python train.py --d_model=64 --n_kv_head=3 --vocab_size=8192 --norm_place="pre" --init_std_qkv=0.0563 --init_std_up=0.0563 --init_std_down=0.0 --weight_decay=0.039
Each number is 128 + 24 x the weight over its row's rms, rounded and kept within 0 to 255. Layers, rows and columns count from 0. Numbers have three digits each. The size before them is the row's rms in percent of the matrix's.

# layer 8 MLP up, 192x64, rms 0.469, rows 63-191, columns 32-63
097:153126106158116132096128144099157159129143118175163136073187134106108118139129136135120152100088
111:119102148140133161135126119157143161097126051075134116136121123102131129113140143112098123159138
104:102134150112164137103106117112149141146089131131126155098113123130138120091161132076119093121097
105:128102143134140128116111136130130135135163151118093104139209131135152113116140052112117101129101
094:119128073111124088139077122131104111164099127168129128132135102117146138152106105115120094099159
102:117113138171138098082124134134111117136122101149127124165123132069099127133113126085166142146136
098:148120136123194078141171125158116153151146154176146106112131114140115121147128122194130151138139
106:115137123067136121076144138114107123124115109165128143112093134126120122124135126109072134132150
097:126099144117176130196140127143147123143106083148118142137155107113161158125147121134120155148131
099:169177128140125123149123107111105128113131136139123128144138130149140188156143149116136097137153
088:151125144096132153132116112109185158147149112158148132127191165162086128153142129133137124083118
097:127150113101137184144120129148162194143115083121111143142120110137126152140097116122156169178070
101:144132107140130178149113160175158115127084159122102121093100137120130116148133091134123089101111
092:105088104176086118121149146115100134133125099165096101087126116101106103129120123102148122090158
117:123098162127103166136097152135149087149126143157124090132125095104133120156095152123106153149091
102:144128177130160140112132127108161132144192127174123117130132106159139117095134152136153131108135
093:101113121147108132147126125138113121152139132139125148157156164114116083128114155152157144127145
115:148119127145124127149116120098154088158112122158113092149121073120156140110073164114160132095125
096:150160119070120096151131108110127112117144141139172124158137155115137108089150116092135127128132
095:119136125153126108129153114117124117148129101096104114113169129148140114138117116137148114129135
098:116107132145142152153175161121120140077124135125100174095131180098162104100146144122144161150150
110:071133134169108130141180117115146159126095138142147147151150111091143153092101110124116148118112
098:151143135102153134154146097141145119093106137109108157139095127147132118118116154138164117128122
106:166124113124174112135132143116149118190100153129124133092108139132094076161132151091133101123110
104:127092170127099113106175108113128122130106126085130101141133112165120101082137167097120135160146
101:102132109124138128108131171079171134095123127124124079088160117125097123142135167145134157145087
106:150101138093117130179104138147129076133144108128092108164097100114139140162098141130115106120164
087:146115122086150138138099110136167157112139127129149132101117158100151172146136154127137114124102
103:140131139122111139136168106151128082156159111119133102128105150144121096144082132134171128146097
107:112122097125175170155108141103084087121117151148107123150131138094128124142171169100096120123135
110:130107096183121141129138172170122143114148118127163165100149113167125134111095123154080146133127
108:165121178163148112112124105093139115076150156146120113133143127130175134157138145118114121134076
093:089143101151120111115138121116128156124122110122117133127136105107126111113103161102114064077103
099:109183141098140167142139133130119181151116097133139128144141143131111137131178139154115151147108
101:123112125099119116194129117116128136090115102095189155138129122094135137164126134158130115156127
090:141105130121150159130154091120168121149126145130120095097114093138147106125126139150095137083079
104:097158119140108152133096104136140089135129136138143140113121098088143087121127136118089124160153
095:114086116125114071144152134130111108104125167164109087143115123073131161160104147121107120143128
099:129106134141123138109127122160129107114127113182106153095134097111109087132153167145097147140183
093:111098104149123139163129102101165158147135110099124122115141143114152107162124165181154112108157
155:178135118088149145120149161135136148177139171119138139133114094132114108131144119136060107122155
107:109095089161129141112134099098120124152123088147134080106121110139079102133124143123135160052117
114:131132114143155106153152071082140134126138131127118134076101101144108135103102081124166147117144
102:112122153119134129151123174104115129132103120147136096149134097080135127147114112135112166146120
100:098132120134179135139078149112102160095089120089120133134145147081099148122138144130118138130128
109:134135129153132133109133112097127194147142137111099115164133099122138114100098150126091149136156
124:110129112120158124147127125135114137169121089138079106112184120100131071156128158135119145165105
100:119129120178142102177105115087148141124136119068151102122142141120135104079096161140128109187121
099:139122142156105147135106093148133105110134077083128123095073144122119162152110142116147148149135
097:143120132129084124108115147125139133101139132118124128163103153158138181142143131161114156187134
083:139154116107157180140092105169133129117147103187129145142133109119137147152123105135139148149129
097:097100134161114151098120128077145122096128129099095119173089158162091151166134114135127139135133
101:137165137146143104105115077094135116105079105080121130143146139125124131141140143111135148086120
102:155129080154149134120114071096136165100155109137068127124126154146128122081176096133109106151136
096:092106146100128085097167103131170121127131162151113109044097100161146118074115140128107108120118
116:153168146135145116153120110169084122117163128122140126112123103144129097119130156155142131161123
100:120169091130110125111149111155131096126150144187119172174131084099106144132126116101102153141068
103:143116172121143150109138147141142139121103123143133104124165105085122096134134164087093122113108
093:156147102118138113154079128133102139135140145107119127164115111087153078131097139155124111137160
093:101120107148147093146141108100130164146117125105094133061107147126093131166060115123125098149109
115:146122110114128142133164113160142096109138123117152095124136101119119098115171111116149143159153
101:119162082095122134145120117141128116130143158119126143148149118141134174148167155133082138116089
104:089124135136084136128113116154126113153105132145123141099135100111112138119170129153125124076120
095:152094120122138102129122140060086134117143096135109107111124127132120093159115154134138113105151
106:157128152117142154109136109134162129106106119113130133132113120126202089135124091111122133151171
110:158174136129095152160148159140128148146098166139105112119104132118165132159141116139115085168086
082:103138100102130085171118085103121116139100160096163128106135089132125093130108106141124130151111
096:161112126119125121114117122144111087161115131127096183127141112110123114096100140113149108132111
094:119123101137162043145104129150154107101129140130146166153144126114126100111139162141139134130139
096:141091128147137095139165127152143113125138153087134173145134135142103140120179120155122122135109
103:093108163126122148157152116127086169126103172116117096154133137129134093148113137161134128125180
107:162105121115123145103111144138150071131135100132140156133152158116109118146127106120128162089115
094:123138104133153124163172115111144117124167114131125125137137137110115143146058111169135142092124
097:154142147155083101125149144137123114123078157185099094134126131137125120128125135148136109134140
098:137131087198119112168136155105133118107107152139103108145105123131157129084166108106178132096102
105:168138079092084118107156075114126133103140141148150170114165155138133102148127142098119135110148
096:130091141154129162099130075153081099103092151109136152170118128120145082109111103135098161113130
094:099109142145187149113136121096114136130133141093129130127085119142158139095132117165080162104112
088:120115108123120108155122144120087169123118128148151089106115161142109124066147091129150167131162
096:162148175103110126122122128155151152077136128109134112150104097154122151128118093104119143105157
089:135119125057128136098147114112112137070140157131120129092114132109131073145122153139118115144139
111:135112090111145110159142129162123091145092126136156139134113147099120146080148154168146162100143
097:112149136081151146136138167161112106134150135085130107128146180109075134098109117151119095161118
093:124125105165167121129110158067097161140106099149112117142115143120143141123093144139109126130115
096:093090146100115113141134119109109153102172133135127113123162095142155090158121157100114109114122
096:143127150077140149122113123138175127092126150133114106157125165133137146099115115151110166123184
113:145113089122141152108139124097174132131116078152169177174121137131120156124142113091143116145103
100:146137092157151133141173148118147135116144144151116166083182116149160110128159101145097139115112
103:119133127110136138142110131106128083102154101145112120138110127124135089137179162076122093123177
104:121135110159119137125134107110087127178133116117117116104140129127130131098122187110075151161163
098:139114127120098169173168122156143127155124106134150150142091129148142104101175158144155096105100
085:129156104105119105104066119172151113132121147094153127110100096141135060156095110131101095136137
097:108093154130126091121082143174101152132135126113118110123111082160137133138164103075167145100132
090:127130085123089124147169168128155147088149103135107120152131092135158146127135133118131093147110
096:100101134094135088097111177120101094131119128084150157147170135109112123079101143115106141096150
096:166126121100168077108139114127138148133107130097107130107144158122150120055141111118131123121169
093:118125142144108211135128125154128158102152133092152114143134126118154121174124083148127123141153
099:101158081155109139124130120122149142113118125084117130110123131140131132154116103129109148153101
112:154131104119109143160137084140126142115158137111155114148144128125184127070112109142168136102130
099:187101106112113113153159121122118162128123144129135131109122114131143133131125114151164156159161
098:132130125151201142123102145139135105133134135143150099166137113168133139105149187129122104123119
099:115144120165115073131115153106126101172106156118116101089126064139105167112110104071128114152130
088:156116093188117110139142137107111111100123132140115101130130129139147118167150138160124103166102
098:113089128148102111113118129130174124115150114137100139142143128102150136135092111130115152144124
095:082112174114136112144159154145106120092146079144157113143145155130145121078129134069109134147111
088:146142132110123173156109119173130110166169137122121156069139121128109119108110129143158126099162
096:119168117086142155130114121126086148109142113071122119128118153131129111113149142131137101159115
102:115119152079147116122115139114105103114165085100106178138098114124114131145133123171126070125090
097:155143107115166145126143129170200132108124165156095143133143161178161137130142093167116152114123
110:118105147156161166125109157125134178142111167162119148126112124159145139129144105111094143105131
100:136155081129076144118129117144165104093124155159138131112123117141092124110156155143165109138134
110:090155147111095130122149143161097136091125136142129141142136087102102149170123117105143147100145
101:121127114134133125092118194138162081141135099118126149136147142116110088118126127155132102177114
095:137140113132118127115116122106151126132161126132157083108153147132086095123194154117108129144074
094:156074140120118181113127143121136147113099126124149121119072091163143124157132118164163167118134
099:123187115105114158143116087140111112116116150136130144139150139128117134170128100166125131111108
099:122144100100128143159170101142060134085170139138127129131137138151180144126139123119120091124149
088:154105111150143176101100106094152130109128144109166140107083143083154123071119117148130127144101
089:138081130140121124101104143158135184108086137096123126129151110114069125118109151098172139127095
100:129077141112118107099133100119122161138159152083130150118165149135133139104151135105111130096138
097:120141123158117150119114120121149121092141096101150135110160117142099143126079114135107092093149
093:115108170121096090092085156155150120116087105153124159081151110126114113143116143117109087114100
099:121106130159115145143128102168145107173106100128128107179115150103131115104112158156114142118107
099:110122127094116098123135156136135122164134116159133111103129131146130100110094157098151161146177
121:115122099156127141128137148100119105184139123121150098152146123122131158128136085113115126157150
099:111106135134151159125145158099170103072126110127168121138099145142148122112113118137181122117110
093:156078130107080105134113136136129129102125140138095123118135119105145119140141125138171081117180
092:118111125121159079143166106163122113127115165115175120155123143130116137185108125113155090092144
090:164161139161143132097132161088152105131104114143157114093169120130160138145102105128113105150096
# layer 8 MLP down (transposed), 192x64, rms 0.46, rows 63-191, columns 32-63
090:128091139109124141109162169115099135110123172120130096118109136153129111148133104142130107133088
112:147159089111149099170177103140154107126116140157127094152152128078125118137152169102126141165155
100:123118145126128125158116123164103132114134104139114103121110109135081153126122162124105102114088
104:101089162113153136132113101125171093140160175119166126136098106150126160152095101103122125134120
094:142097140099095136160145090120165176109109130117156107133146143103116126105103120149109107182144
103:120130167183140122097153131117141101153120136140131117087118100129126131107082112145138151087120
097:132127157096114125118134116158108133083111174132137150150098121154144210172102135116098149121127
107:116113143138113123089151099162120100135157129147113146104118113163113161156135097118125182134177
102:120103116072129129089105089128125148107118166122133116149123142075126139105130151145125110155125
097:155130142106154120127154087137178143108160155126133128137137155136129080100115154115089137140067
099:102110143089072109109113107118096116158145169120131066123128158140101130099145137118152132124105
105:107081139125131111137151119133142129110122172088140135090136144149146103104107136125108136105115
095:146109146126126128128108119129136152124165159182166116150145092162128148125146113138099153163139
087:133138121147105140141108156126112125121137122100128135145158118125112148136095171105137133180149
113:127135102125117112178130148110144100115150103065146116159175127155158161113107114126150146115165
102:157149154146152109110167156099152114159098121123116148131131133135141133099110185116135139130130
092:113116159112136133104103094085108161126064122180146150112125144130160131118167168152116081139139
113:149156133111124123131115129157158156102141150124132150138117134162168170118133165113109076098143
094:110098109163152122143141143140128119148145107123124125150059117158148161151133130110094129102175
095:150132152091130163161130147129130137097142144118142101136133153087118132117149126107076095087108
100:130126104114126107125144168152118145097125114148116114131063116117088125110136132105120103153160
092:155113147132140125132112138148144116142109092141081142095144125060130117132151117120133178136111
095:088134166080158118171118133157138115136116100095150092131156122144112153149112152118133138154091
100:142124153168122143099172163145150163113182127138116113168134095138121146147128113124130173106126
114:125174092116152129125104156137097112125177121187133134142144126118117138157135100141118172092136
098:158136138137096100122140151123165143128199096119107084158138123063139126132086138165121102132090
101:151097100091119105143137161105107114142111129190123146121112128112096143124110104136152102094119
091:137141105136143126131127145106167132108155131117137116135114108148130145163121094157135137073116
108:162111118129143134111123128125154137090126147112127132158124124124138167115128110078181072123138
104:150123121097145125141157135120136161147109122124108104137082087142116159124133132122127156137131
103:098117105159091151132168160100120100117151130110141097152122134162167160154138170148100133097099
093:108114087105140145157120145119146157133162130134168139143140140128105122141142150126100111127090
094:148105117134106115104099145137129119125147143138145163126148138101148143139148136105133137197105
099:133128099097161107137161100123127131115109099140123129136095149137104111099154128140136060164100
101:159107129110129094121151101128134152140141132090114126100095104063134123104133132168142115166118
095:119150137124096107122121095108088120129137132120133168122132141103134138154142111117138133111112
099:119132126124134083144149163149115152157183125156103115110106126185134124135104174134099098131138
098:119027124139150119109129090127107087150121151169103133114147099069132110128144132142122149122126
097:133165140127126117168132121069120168090158151105120145109161123135166111128132126112121081144137
103:123177152143104134117131163131119146138151138133118143093125108081165139101156103142147142133123
125:076102104157097131134141159138135174152143080078112129128115128113125119087126140130120110127124
094:147121136072122108111133105157158170147115116146112103124133121087156129108162108107108115085132
107:124101134097121118078083153114114133133168129160142138121162142117129138147166152113091157183095
105:125101155128109118130140131131147117108119159141126125149140115095088124149136162146148135065130
092:107132120140120129152145171133159119105084130154124127112135153088150151092121113107144156196136
107:127153141119116155149134088133140145136134124152116094153127092151111137114162105141141099098138
113:117119086155100145140139141137147117124148128167158128125150122107118161120129111096121124113163
103:076122122112132140097125100123112083088142135140166143146113124161119119123114129129138145118149
098:127156107155147090163097071066135150146099135148147160137134146145113134165159119163132123100112
104:113156126121141129116077142161102129089160117127060159102131126141147103110130141128124088150132
089:100125085139113109150184090134172169120173125142137121116131131157147145149100154130135110142113
098:172124136123174143148149130157125122075118149126114132120147096124115097137173137114102119117152
097:120151109139143165181145122125153138091159118121125106134111105103159133094141103125135180145169
105:191160127123194120145126161104130123104122144105125108182136131139122159147173142134142100124107
095:137162137135099144111157120174144180129142131119168128129164166135111120125120119111129144149162
111:120114136130161165106172182125165134143079134109123122122125161137057104152154140122127106098122
105:107100128130142120146120085130086115156149152164129148147125130142067146124149114155158116148132
102:070115110115102113151148117076115112118098124182119192103121146116094120150134106114128124153119
094:112079117131174110154142141159140111113152155122125166125125122072141136122082128092100128106160
097:138132124094107121094105048168122106118156167114152126110153108111119128126198098144076142149120
114:173068105149149147147120149119118143084150125097135108134154124138147139149167102094107125127115
104:100126167140084120135110142147110133120162132103098099114148117135141129090091174180126117117067
106:162110077103112119103095155153118154106152119151130119139112139135130116124157155126104117183158
099:104115120110121099135111132148105125145098100113153093131170148157142134139148106101104131129165
108:076119087104089160140141152112137104120108172141113133140114109140148134130132155098146100114154
106:107111101099155122094085106142111136140094124144154141079125135109091129114121101124124143144110
082:099116107147122168136140181120118134162165109111126112119152146133105175135129140133177158117160
098:141147127159148113158092136142144152106083160118118125146132080132119121128121098180117165138142
099:127151138129165107123127143161145152126110123103129099137103138140156147102114115116178096163153
097:117173168128108131143076159100182148117153100132130121108136123133144174175152088115156107125107
101:116098124122142133167121149127080116141106151135118107170172159108134156143138105115099123091154
106:134128091121150102147132066146116163145151156143159151150128125167127133115145117144120077097155
095:140163166121117151105106149160116164148109129088136122129156124120105131140151146125093177108111
104:172142108104115136132123109108170149132182172132144126153171125130134120140126136135109140177117
095:133134125143094147112102108174105117122138166090153124120132092117157158129114155121150136137109
090:078167085133146117182123140140108145169148137173125150115125145129108119141153099128108153154123
101:120082092107111129149109136143110158127157098080152162098133113096124188169154116103137115085112
089:166132143091114093131116075141142139149133170118163136111175139108131096127146139114143151186117
097:106150105154060114155131128129085138166184120130133082121124136114139142117110112138136159177130
097:118161131140175119145160132134145114133127128148087136104137144145083090101124148119121135130135
094:142176139153133135113132214123132126120126142097136099159141124152177127134120115141083115076112
100:144141106162133127097138138123131136118109112127100140123144113127140149128147131126130146162141
094:137131113124164144105129143092116108112134145118126125138145136154153159142106139145153139113130
089:137133143158152114149116143141133131101101149109143138109142161163145144191087151127130172112143
098:115136090116106163078101134138131150119132114155145135103149135140146151105106120126163124160136
098:121150148119133104152132145142112138109092128100119138184082107133059120138145129141154105086150
115:044124149117126101094162129158156111114160149122081123132133116116113117113103142144144124100142
087:113143136119148106100141135163083070146135107115107164126156155223116136145110124122133116116121
098:098146079113173109136108127139115126129111075128144164140135121142135126120152127103113161100127
104:134125134093147166131177091126128158140118116129138148087099186100140104100106146096103167113090
099:133150086122128106135121156123159169129132106140149130127143166156110149120128144121100191117166
086:101137131146112155166153139121121125094169134102106115070125154108144126155113117136167122169148
099:184165145096143136156135092113184071135145150113144130129157130131123146144111175132107095150142
092:112083116097146144108119123162156160094108158140108133079118157166091124077133129157094127108123
100:126169132113142166133130111107155131115127114108179135150164099129106179142101121128113126095139
094:104126138157141126123094145127128127117160140119152148200116131101086142176154095091123144125110
096:119164131127110161134164205124106115117139109134127129085153172149106153110122099137098097120055
100:150080095141107100103109132117134117095127140162128126122134182123133090137145114101142120120122
109:101104104127154152082123134099128122094084116129105159126113149122150115112143091093086161135118
105:140083099122124158120090147130108130155167106140100119140190148103138162110147178132136124161121
098:077129109136110081151156132118109151113132168132141123098113133144104135104130138124174142096112
101:120106154127142098122146084125107196127125135103138137131137180107092093146133119095136124156147
091:150141153112123105124157141151121109136106139142117154080113131106148096104115159100158104155106
100:127129109139158124149112146128116104133153103122145099082101102151180170154157126135145130106133
101:169136076113105143132171128120154136134147110083121163122189165143152150165101102141116117134127
087:153134145107132145129173128110115157117159139124139093128144087111177124161138120119115111142133
093:134134148120100173102111128119134145137146113101113129131127117122113184136105103127126173135139
102:130134100099088115112141137093133160135145130171098138133153101109097167098142109119139127089120
090:130132152115166090135159107101097132159136128166173126126122120136155133131110165109159141100163
107:092120089115158102120122161111133166090083088148125104135101125131112130117117105164128064123140
102:116041121110153103171100156109141168108156114105082114143093120162101115132130118113152155130097
100:135136145135120179096131088180103110141162141099157098127130104112143132129110134103098127155116
102:130149150152124140154136155104188145114166118102114118150122063148145137149137114155119104112133
092:108127147136100155118084075116107161139097116121075119115113114128106065098137139115165127150134
097:127101091104131130130134146116151108141158100134140108103088139139160137151084114160100134118121
094:128147115106155090164100102160149153141085091145119120129117093118127113100118199098125162152091
091:129130115160128131177103137120151099090116106112184116101120102106127131136127089137153129115124
093:185156135151137139105119098169118112119172132136137114160128109159127111143130114182138140169144
090:148123086101179118134134128114145116093083110153128125130128135159154073132113136110160110112122
107:110179095166137110126090148143119084112127096123137115148112095117083130163158107121137163101122
087:067132118146101144115093135130116166120138166119119136106143155112084124151143101102148159127144
106:106075110123079130126136166148118144121110145153162133145130101147158163176151122124133137137153
103:115125142118104159109118141139121144144115140190070106111093108124101118093091137108151109127142
105:093173108132164108122169137115122129117103117143108161110110108132108130182127151108088139139127
115:157111133159124140117100096123137154127101124109153151097151140097119081169167094150084174127171
095:115107121109143150100124077122131128144097109171127155079113117131120124086125139136121124166124
105:114039126148154130123126207136130163113142145100121114118136136124116126118131131131088118085100
084:101158146124142149171143150132141117126182084123122127126126121185134104072140151152134138126100
090:123157134151144094135152152129149134139105108122155179116137153139163116113111119097103074082115
# layer 8 MLP gate, 192x64, rms 0.444, rows 64-191, columns 32-63
110:139124114105126127110143096101148114158179094113133140132126129118075102133135161127135122170138
098:126122101091095127119117078113134101116151140154130146144126130136113087129120138160104125135156
113:126153147112127126133114120082090161153093122123114139137130142147128121129145177159127100167108
098:145119146116120142109175117109185153126126123092156145150120108152095139177114120147103066149160
106:145117143169170145123118118139073126068101133128134116113124108120138152170126126092114119108135
092:131104046150108147140116101096150150143103096124120122136167157145138154146152111101126118153111
102:131072139159103121127133117154135112121084143157085173145095143109164104131117124143105165165114
098:144113141124188089109116139149104097109145131106146085152127118107159133109114092151126149163114
094:097170135136126165125132108080093129135137156110160127157127117137111133141114101110145120109133
094:124151126135152181150126178084134115106097176154144105153157105178123125095132111118129144132106
095:134162147099145116157121109139127119107106145125196109158082128090100107109096107116148131118114
102:134094110117145097174096065105150123134084155109094148108109104124146088113141121142150134115138
094:134118184138093159124101136156140105131101169090133113140163121125166183146104129118168128152079
110:148099115142149170120125097087100128100129121134134158141132168109095081145105121129113139125157
097:121130158102166125121149124129127108121158144135170138145158106111088098141135111149142134174098
096:123119102144081138167117144120137162127103125162126117179136145159143088117139108155108159099161
102:151081139137145112124115110098130153135142137136121134137124152130138125140097100126101183185163
108:134122116153139119157152099129147121127126133146103088152118104109157136115070179164112128128102
102:104147139158126111124133104082074111101106112134127108128133109144148113187140147083127125163171
099:123139139127140085142151134133096147088127095169129104101112108124143130139149162151107072146158
107:064099118135117141133150084123122116128146136166178122159172127081148156133085117135117139152137
106:136108126106151128114132130145130134130121098172149092137157108095122139133143097103094137142142
105:138160116115116124129071135094128090104106068119127126122151168141091138134120141145110175153126
103:157110148153122103128156095132184114102126153094151116095119135141088111123117159114124115146124
098:106113148175116119117149110154106104143139115157156155112140126067101152148101129143139101134134
107:114128128122129131099103143090113133124138151124069127095158158126119155128132143146111172156126
087:088174169137112136096136125093134126124120124142151122130127090148107116117122120105112162131151
095:124164130130166133133129108115109107113085133117135116136156138114163117111121134090163142150145
103:108059106123115135091142143126097123154147105143174119138104124113118149118131111141159132133148
099:156127145154109124157190073091101131125147155117117077148130141079126138133148139128161137116112
098:123128168145117142138106114141144088122185150152113142114161092125082111135174186157147120177135
101:099127154164103136106126146162100136138123146122141099136125173134165131125100135085122180193105
099:144153104115094115119142082142131139120136159143122132128149091166133135125113121144110175082147
098:124133141124163130139183115113102107130131094151142120101179180127104133128114092149104123131079
091:165131100120083099128115144109081129107108118145122140131140116106125142162131101148185125164147
097:155106123149155137096070077123157099102153152123144118176105129152121138120132137104167161151122
104:096137125123116115112107133137133137097081128152175103143142092077136139156127103147120103117142
098:139143142070117112118143097108167090134097112133110131156141108138144114138116125167115117102115
105:136110153163123140106143132141153107152099127142148110119163138155097152112080125124146102129111
118:152108139108150158150139121140091135138086176088143110149138128149143119103160131128108115125126
095:117076109130120151105141105125145113157129108146128110123139113179072101125114116123112138108116
112:133102127123156089120144130114087109128112150151166116127085174131148110078089104089178111175127
103:162122118125106158109152152138093125115132144090144134167147148110116121102119108090102158131148
095:139182152138129152162115144128086129131141167142107143092150119112133169157125119126107091128107
105:135109177143131117142133108123151100083089128121138103105122116131129084135167124149122109192131
106:102090102155148085121167126098083119124094107082139131168091117133082102138125116096099091151111
110:140101102093129122106168117107139138143141097160135151137151127084110117186096148172181147116137
101:151087124152098115096147083123125102130118121105123145093113172116118134131139110133129125133091
097:168146084134139168117100105126117101158116089160139172147132130128064148115161129132130109171153
088:151170166113168116136107105137132150136105155119119131127134115159127059139143139141151117157131
098:152140119139161093142160138124116069105158131140121126154132109134084124102121049118137111161160
096:131178147137133093173129114089123151132123086129106100138168103150134144124090097153134113131125
094:160101125169115128135143104124153118131113145109137149106106110115127149114099141122174158138111
095:134143114088146136136178126129077114112136130132165143172133127123123183146127124132139107142158
100:081140166158096148131145117150135083064132131103131148135134073141144133085106163109100127135087
095:109090132157119159125166138156129105107090158129139115108142136141160155156087120158162147134132
104:090120142151142118170116085123111114139144089119107095130117140133137189104098123169114160165158
096:123074135140131122105170143100149114119133107126177121115149134148078118135156120108079118169118
103:113103111129101132121153147146124124139118074126123123154132111133144091105085125149179093147165
111:103122157109121121154115118100105143147164105167163104105164171137106116145123140136115126185112
107:126065148141158142159175116128107141127108161161183131097121147091116119125155128110122111136144
106:161154144126139127102119145112106170117137105134195136101127181111092114120115097133151110134137
098:116138184127119126152125123146132115139128120170160108145141184145151104134097108091122135132133
115:171128117153152093163151131116104133128101143103091157131132152127062105119159099154134136126090
103:165136196133132106140155127094156167148104103165152137124114146135114119163134154141140138127135
091:107096122123129123127154116098099130130149117135066100158149149146115140137133122165085104100146
092:158080154119094112112132119075131107130142129130165107135126119152125138130091106141132160164163
098:119106150130126185103146154147138162156101124150148119094116096125107130140114138175119122112134
099:099156171159129145124131110124119152131165117144172110131157149138112132152178156160138101128117
104:144117111091201123099114132114183129067112138157119136115149151121103147112081124114137135128108
098:141112124162078111110108139135132133121110119115147119136129126128160170134141090153168141154120
103:099135130164123118144126098120146150098121144129093142117074142160107123106080122163155140120103
107:182117099167110131104099109094114154116104155095148137159172131176128159146094123155143122151147
093:150129195091077192085142128112141148129118120139143138134144154108096122145104145157113152122110
104:188117099145084095136179096132122151085131130137142127152144131140100113116145129113129106152134
098:151165128115146150094167138130099103139135087153138142132160105106147140136120139155106118143166
094:125146137143169111125128082115098137116106109128104170128132057124146156108151105163129109150131
095:177127141086125132091100157155070159153114130136146078113132140141114137150114125166130096124128
101:120078140131116114133144078127174164121131084082170136150117136129112113081093119169131115139114
097:098104137152144152116119134159142122119105134117119085128120124170139129145127146113103124084096
098:126104154181153134104105096086129122120150134135114155158111106120119155097154141126130132123113
091:136156143152123100140125157086108094146103124173111081091091122142130108113115153149101143191115
094:163114135106138160137155139128115118139111115104126111198124082124112150181139106136160108138166
098:118095136163128122117186178143121102118092117144133156120119120119129123145140129111109088124145
103:112111132125098120140144107113145119146115109123161085108167097148131131132104167126125094108103
105:166106124151151116109111146125129113143116122141111120149117164098112138097170148108150105151143
100:157161158109110126132131092103104115143103147116095171132113136147157165134114139134184131107173
104:117140117124085139095070121137141120133111107187147137118133099135142112098122097136121079131091
099:154138142132103137085124068110084113132075126114131117104141072141108124139140188133104118122132
095:181122071122123113137153134084108163126122175132155122129125153147130144100113111124125099141122
094:136126120114149142153179088106136144128099127179106123173154157118145120086136151095145148132102
103:116162144151095104138158097155132124104108154151151130124160160159085163151128057139133149119171
098:106122119093107123136103153119124167121105144173172121163122117099129106135149072090151110135136
097:128159148148135152110140150146137135125126117155100097105068113127130109162112128139169137175079
096:118173124158150166092194155122134127112138148120135110147165103139111156124113122168130117138099
096:148117145168152113098075168137133091156081114095133136149129110143098133076133101127153189138159
100:133134165115097096140125120120148130166090068154128102139108154130119131143123149121108116133154
116:125123134129136130208144109144112120133130155133147139169158108131142155106153100152154127167110
103:149136135131144123131125147131105115090137145153123112160116116126148158098111072158139155166172
097:159117124113107152104099156120119122158099144107116117129112134182121136097143101127126110146099
109:129126115140106112092124150138117128115096102120170165129095130104134167200122136103088101167150
091:123112136142130091083128111074126118100118157111113075113090193150149088134147129143149138139135
094:128172112116133185108173163123135113129076099123138113109113131119158121127136126154157107094139
099:129142165164095114130142081096162148108127136112166162177140130155111099161105152122123114133147
094:096102126143126121134123141120122122109118104131131115179082131099147110162143128178059109134152
102:130123119147058095094110124104093125147150142174141142143122129119133134129125108132152165131158
103:117137100105145158121127144173117125130111122185110159124151147133097117090134126144129098132122
088:100125115128129104133081094118147132140101121109151131136143176124134100138114086174185104091157
095:159121125141132121160148095115104125121099068119141114123116123108115162085133124167139122115106
110:166094116157133089191130123093137145113134137138143125139098123127113087101112130150129170091075
105:114117157157118130181117119148128121137115136130163109122135071169098092147124162143134054140085
099:124125102134165125167133109093081136110066085089132133132125154135131115178083120131107116135154
100:107154172084106138111113117095113128126126110118118108110111115116095092109177172140176151145103
099:162151146094173137167108108138091171140126155077098115136138101151131098105130149092119130128144
095:118132159088077149138100100130097138129080145128104127124166165132126139170102099141149142118111
099:143145169155126112138134129146139121125080124125172116107166149071090131145103087170145164140104
090:151142124151106123155104083111125139085134175124137101147130114152153147156124095171112140127141
105:139110128094099125164108127135131139105090127119148180144088082124131120127124152148088135104146
092:101125142089127153143145119167131170142126123110167137094176151174070144125110135135128090161105
103:129097177132148103145124128158153181154119117120123179117127160178131110129087105142146139112138
097:131149178183111158105120110114153147125111115086107128122103142129142122144121128140138105110136
097:122114113157125156153111171127128117139094072163140135166096127106169139121153126142158115131109
104:103107124127138151148149113116097142113094103112146123172172165110111068115150117134146094164133
112:140138151153153139162133099142117117142107106156125133103161105153159125155155136171113053142095
107:174088170162094140132096125082147142084137166132117091111127118132099110117146114119155147106166
096:116106152115134105121112130098116116143124140084137122130167109093114146135100111097103109111110
088:131158122145129142129119132143143141117093180081140138136135116183133144171109135082104151140115
096:138144086104164128128118098121126085159087156146144097104113116143106127137100110128138165127171